Weights of a small transformer language model: LayerNorm before each block.
Each number is 128 + 24 x the weight over the matrix's rms, rounded and kept within 0 to 255. Layers, rows and columns count from 0. Numbers have three digits each.

# up: layer 2 MLP up, 1024x256, rms 0.0914, rows 820-832, columns 0-255
# down: layer 2 MLP down (transposed), 1024x256, rms 0.0796, rows 820-831, columns 0-255
up820:091134153145118136103111116135097123121151098146147149153114136096089141166170159101174093095167141110161126133175111113153118112153128101125149097103144114175113130128070085129159114155150124131125120104132140140123128127137106133169117126122139192190089098170142068160149091152067130135146155108151099181138089111143092123105127155140117114140133095118170107124138145109094125115093080163153133117069111118111127105100173132164109098129095154141120107145156124148197138124125178124148158148120155125100148109080137109115123118121138113070159128041146139126164091108083119143144092139124145140126094123132103112119122137125100138078179164142112105124138129184155119144142101145111101152135107114150123113159114133142129122152150138116112113101170134156146143097158132
down820:117118094142145159148149154135119136109134114145146145155139115059113106090149115117056153138134145156102093135085137142115108117097129128114126130166058091087119131138124129153143140124124125151156101125143117106123185159117113083149163090123149100141122126116142148142138126086169104128132109156148052094150157134150136081143121064121156136109158159099171145102111117107087098096109120147123112133147158153109131136119129145138131119134151148157165142124153121099133130140147101120144096194126153102179113141111167176140139156100115110166125119127126122158100120183087129116141104124159117173174157189093159138153102125148156093094155115129125154082104141078093141149104121103148140151128101156116098135191143106108111133138087110113120149100116139117122102173140138
up821:126119141191139145098129135148107158124111148129164136126096177154126150126114139116151099141128116123131131092101132125185147119115123161115085147126109130112115147111106093118118114137113110103138164110133123127144116135116127116127136058162117119108094158142103170133145151129122112140113126155143107109110091155163179123125136141124118140157132111139154125176126135132121062141119100116125131149161109182102139064129134130128101129106126101124122104133143113151134121158111114126170150198156115124158141141157110110127137161110113131163153127110068126185106175130131074130129084146126109124162095151159112101132140121134127107113140178111100105097112121129121110141104140131118083165116110135113170132126134103130091110102153137151143103163159138123142146137143150
down821:102168131128104129159149112137116113139127135167131169125088135131146133166116167146107129116117139144144091098134131162165142103150135128158127096107151142152104132099159156119142133119130150107142100148174132121119118088117094166138121140118141146158122140117104119138114152109157160109103149095144073127129122159168146123118123137123152162160120113113145137130120100116123117129094108128095115163172144148108094122146093146087104106109053111152150158091115143096141138145145173143139121122129181139127113155112106088118104115151083109123163119102127132100110145145128073146136128174104136175104112159101156088118079154117157117105130072124155123162094124131123135120092135147082098127161156141185105093150115137128123114125176119128127101156108113143087104157132164
up822:100156133123120118100156112103140102092135127094135119115116166103119132096139064117171156156095149110143113107175116137125129114131162117166144159088154114124124138120127135144152086150152081153156105140083093130156096125120093153147093152085140134097134118172158131098114135126084149097118147126128173131115141116155147123152180118108107175083162092092125138112155128147143082126107128108078177132139093096131125137111135128135112136137150073110127123132138145126075121142129123086105110156104120132114115119108060115085128114142125122120198146108187138146116122110122140121149145163142151109156119113121117135137143150161143103151131172117098120081138116134146120143099179137116196110098136107129132114104101126120128161146099153101153121182161134127125088121119121
down822:097126154159134123132117128173168122103151138140137125111140150155083116164107112135082117124080116133140117084140102130121113142106158093138107114122169103149158109134137126071147143108162156133139083111109153132089119131138080151174106131112150111146104103098116108107137113116101139151157132119149135158143132167137121103161147153137118147132091130110117160112154121130080111158112170118120121094145152176143169155135135093139135146106145150100099114116110125136128091107127158155103140130143142172146104120140114160119125110110117149147100084133121123129152148110163150098162113119110094106109162128091119121094099125133160159069147118108130136157154140175115135135124114130101124134126130117139134162111131165074156127180082113162090130171150097142158153160117088
up823:137126130130119135140104109133142145096146123160150127133100112094173132159108089121113111123129186094155124100131127099138117141137163114136099142136129167164101154136075085125119090103111142122113127120124128146091155110110111112145133124113176105131133151141093134106162127145141105130150152145117120160089126138169160113138138150141104150140162151134136103150141146165131125117095135131125134143123117134111148100085179150105106157112117137175137109129138119169167138104129131134146157099145138108119135089138123120161140136144098126146119111124141137156096089088178128141131145121102131132112124148105185097096127097120131103101152142131151133148102191096112096124087140133151086168132101122134146135120117156136146140146075156124143122149110122106138111157117123
down823:118121161121123168144147119124141143111136099161087132131153107129171138126123122101103120164164129084127147141152171108111114134126123112149109115130079147091118163136163145099110134118134158116139104096145110133144113124149166137129150126111130138083110134096122120116104077145123117113098116172094118140132123127087126116118143093118127146167115136123145111127178110126154168116164137125133137126109093155075142131174151112155114144121114127127112107152193145144103129050146163126126131100169127122122133139112144110117139088147127095155088091153127134122138159083136152145141137151110125110107089122126120153135108154140153135147128086120113164119103111155145119160125167127141105155230111130102136138117078147110088140136131140117114147170093102147109101127119158
up824:144117157140110132134133083088142162134115135116112096129126110162130148143139159070115125111112166103157153104138122156093148134132164141147153116102154151195082111108089092138141132122145162148098128136154176147157121127154134147140106133149152123156126109130092139106158097107107092125146135106109112149130127125109144146106164156122087134122134087117102148122113170108122142110172106132126103135122130140138112103141166108087116164103154175111163070126115097149137110083065101112096135109117174161155102185079155091116140152112093127097144131077102151151083112110118137120111164146125121117142136142131163107118137120125109117165102123137116166134175115119117164107157149113155121108112189143162114099151127120159086126158133154110109180111160116143141120117127098
down824:107150115158129125108170135088137064147126090145118136108113133105115135121124128144112136101163135191113096130136149091173119131126089106139110136125134147115128074131127131125158152116125139127143107179153101126085107100160154133174123128102108111085135139090165109148124134135166131149135107118118183114131162136140131131095099129110126146111105135171143141132091148091154161120114128130104169096111153107123108168096111080152142138096125170146173184161145137128122112154155107110085143144174125130095125111131134135134110136114152096114177159135149121117124095157140149127141135098169104170123121143132121149157115155119135104143177094128129096116131095107119109157117153095134127142218100134132122099132108140103111085122127084095101122105130121108153170108080150
up825:152122147119099140165129086160116098130093145086106095136130095106146131130115135104143117125167126092107125112160123164092124122175115145170131145116092147123144149106165149156084120151120136156086086140148122101108114130110118108122121139135154173142131120164138116117150105175092135131164113127126137144128136144157132117091155111127090149133145141119081166165141108155120138131100096148120090110163125123127122132119105106137138140102141147140145096139126148148109142112103140102107110168124125170182094157115143115137132102151125171131152175143124173164115124119139116125115174102106142119133117125161143126090147101149085052116148120119141129104104096107126127103138147109135083100094149101097117153130102135118086148163107162091151139130125132143130140159141151
down825:137096145145128132069127135091123104156142167091117139145134136103075123135116121143167146157147091121115100147132157132130138147111130104137106128127137109106139090067138151126147120135119111128167093150152116102150155144118126063120130130139108129088147116179121133110126161127169115126159146116108150152198113180104135152140115163112127188180123141166081148124150141138139136167120145176078166085112158116151149127125099117159144129155139123113116130138118140122117148147100129103116140139104134124115125131102097106135137102115165165112126119116143131143127109100136113145104091123146140112136134071121128120113128140130117152113179125133154125091185154152122095086126154098139118126116117105122132119092094121138163154126144083160102145086106105129090110125137119
up826:122118145126120117124119129175139079140134154120122123126170186160166131116142140101158142112152134133144121161167143103166084146135107160147133087130083120133162123126116106114098112138146133121133156119129143136189181118154138143096082137116126104148069114108115185101114103152095073135140149151112141119181101134099136148097071150132116117106119114113153141113115139112108136067164135143131126155116127143137132145120117164153107144122132094148108110104172115104102094081147122108105172109119099123138080117089114106099149169197129156154099142076134096151114107083125114110120125119104141069109134124135150176130108137120106129138130150143127112109131121104162152152083153112149126100121145082101148141140129152116134162119111121113107153113124137135119089136103178
down826:107114154126109178102136112118153112124145108158151132169093159107167134084105139110105066141103097095137132088133098134104147160130158134105121136129144111128122120180124103149173185138070133130098087111150166097131152092160153099124133154155126128104129163108143099091112119095119128094113106125141172131101140143117133134167115104128100110135143118132175152121161177093137096113119102151147109148143128171094140165112097163119111123133076187113173127156144113137131144134133134120153115164127116102101170120071107144132134095111104111133141170095147136155113110149119140156136119166115103124115106148150156098139110127145123128121107125128124127147105137115121116163104137169118145138085171132130144130138153110125107106124125139156092123123099164103110117215121111
up827:140134175120139116118117126145079119112129099138148096108135104143148139157148147096156128109131140147115117108118118131126140134130125124175116145103167151107112145121087133161093139148159154138136127154147123153116104135110116130132150116133125096098132155118107083113113130133095081130129176129143112140119117132159155139154102094184129151113107098130109145160098150133127161091146116124110129112134152122094125119124150097120154127102075123100147126126125107170153118087118153142109132142160139096127152110050134135101137140176134169149109157097154107137103151063111174120122116106123087129098138131118128114149105142066131088123156126147101131170125133194151118161147149113150070149090122120135108145128108118155160107124126112106140140111133090111105117139134112
down827:142125124130115141130098115157121107130131125128117126135156141105116123152145151157148171086102169125125142140140159199136130093144129108157092163140134125113171160087123144114142138139171119106135162108147124176125117116141113123087119151089137124105113146076087147124083111083112118139143133138150162088119109110146103156088091108100118112159152124104113140140137174181132078135111099132107102118153144142166169184164136110110118143136123109131136122186101158165110121097123144096116090122155140137089198099144134098114131116130126150128117140120152155128093115105130148157149105130162109099120091139115152129133134141118094133160097124111121098140131133098157115131160103097086102114116100115123107146091125131126121188074173146131134143121166138143101112112142160
up828:092097149141124106104123143128115109098191145143109119087095147141116175130140103077138146056120142154157098143118110152137137125106148120108125128150125122120098111116112180127124080129131142132121114151130115152127161157140114100074169106123094109180142037117135140102129125128122111168122135105133097193101146156120118133109173123126115115099168142119128141139184092114170135126145150164161116124172136142102141085119162092092133139140124129108145129112154097164112113084098141090129089110116122110075125135092109087101174112099095116120121120144071162162166131157145143171109109174114113105125125155119159120118137110153165103127095147117115128099119122110114140118123111109172103163146159105187175104142118141124133136101155150107137137144159058097156095133115168
down828:133097143142140119079156172112162162140157190117142107144138131063148128151174095130106101128137077097150132135126157127132119106111105103111120169121139102093124147139094125113108113096095126094054128127136126130146116149110113162096149103110112125144082135104101090139130110108108132134106153171159163125131143144126094145110078106124092142155145135170154140123143121126131163116122124144151127182152175149124112141122138081123115103144158101125138132102154116113119119107122169143170129124111111142122094164180149137139112104125106120129110150153149126152178146138140139124141137155142090105142150154136099137129105156092132139110125101082098126147110127137122105124113126123198140185219113138172173092133104146096142130150118101116046163112176154108109105129081118
up829:134094104140129092112142140162130090146121124105133156117130140136145124125146140113112122107151151128135092114133113005151108107132159166155139106160116140180105124121138098138123112101184117112083086123149129148136136124146126123131101084133112118123111119134122168120149136112136095161120117141068145153097125131117123120140139149097106142136140136146104136133107130119140167086145133122136146134122142119106150092112132080150119177136141117147125121089123121107150113121128136105139133127154136115128133097128117124098121159121112144115154137087108124120129133114135145147110107068124148098102155145142164136087114119128143149088138150079121129128130147132127150138128103148216094140166140121135138136129185165134141112103123125087092083135134107143136154136126113
down829:139142138132138160133104132072111109078113117150141130132109101101107130135123137131175136139114122123113155122107126166137145150132101109109128159098126149113135125112110149136156138148079135125179164116127140113126112112116133164110183159145139132151104128138114113131143135139101151098154142123131092117148104141164115119103119119113136166112127148097126124100132140144117117151085094140128120132126102137146124160134112179126112090141115147141149133156148120150134138133134135133109125122137098137131108142080131150137131103126148113106102118154130143149109136132133108103146147147122129148135097092101100133162131124109131119154143115180097117128104109132108093139119127125074168147171123143125120110115101129098107126123113151153145174125108134116133114121125163
up830:163139140153143105179118085185136088129119119096151093127167083096155111097149144103169146091151142138126154116109122127088126071138117150118127129122133130095131141114098150127085082158147109146165152170117160133121134162096081092129114134117111113113117137144132141117119112148123106128174143124136152121148152099116166093168140087125123124141136114153085181155081100152080115130076129159145097129127153091151094162110108112115101140127099119112126118143095107160147118140139143153099143143159147178130084140143129109152127181119153128108148158129133127141098125104117143101142120153152130146113122157092122140112133140118154151167174100166123065123138145104126139077095122125107140076103116141117150175105117105134125117142144150097139136158147125128162148161136123
down830:152111126134123114130121147122128097135108055112126134112120155082121096141123115077193135071160109126186153138098188151155137112115146131147144110145142137146134156114136116120139126103181141097149159151170110132099085117108106142137152179137113097124138129134114154174110144135184140117115110119156112174135096144102108162142138106155092108156134140117142119124154143141108134144099107158086148131103102116106078184157089133077138124154130099089135100143088136120131116114137165149148127116127102118153134143139087100124099106162142154139178144109107162128113126129113137092155100148114128170104092119117147150138160096135109132175119124137126111187129116165122155117112117112106156120118084116085124120129152116121115165109098169108131125130097105116158173128127162
up831:159099106117125161153137088132126126138165124132150114156136112088115135130138114147125151121122137177138129131143096165158102122174152111140137143087121129122107174123137146134144153107127119138118122132125117151140095125100153108134152135134164147102108122121087090139099137164091121101177165148140121180146079125122180090143116137173094153096123073104114146148179111102131079150097121130096126146089127175102130121079120073142122138188153139149131118116154159106161141140111103127153074150127111129152115127145153103140145144137114129116112093085135132148116127109122120136110091116177130129129131145136112127114092119137130103087157118141151129092128107158136121091086126133124141126119150117087128174132158133104119113125132132138157100157119151165185123144181110
down831:127146116136128151138124112121126160147092120115144128120144125145131081124103109154139145149113143089084177133101113167117114117132134111119164092106146143141137115153173132108111111146145070134094134146102082132141155104117104069094129172141134132140141150134120127140076158130127129110157116113143194142181141144112118135109128107153083127125073156078116121141112099163094171186143128159132133116118142193113116133149123141107105119140103125099110141118133134147119151121131147144141077149123128110089127156118103104114127089127132169149136129139182134110142165108107116132136089160134102158132127076104124082082133092154091112157119131108168155133170080115106163134109152113097162123188132164134151127128123154142119147124114139131138142168072144171152141103126098
up832:109047151125139130138108110130086133138164175119162155144138154176057101107137159124117120119142134137132154130138143154146145122179166120099134099153112120120125146143127128135117137108157151126132126125150122147164127124102105152133104081155126150154064098108119128123098076145099140116196158100148155167173141112117160104093143136152098158079108153103111101148165101134124096101141157135130149123155119102115137144089152108199114112100158124120162150124145143152138122090134126137167135119125116138120089134158126109138115116183138124130126164150099151138139111139158096084109127129087093144140098138126133117124108160130134111072143090099110111096170146126150151068189096116145090155098158121092121105123103097176118135126140136108093112124120108127129117164110129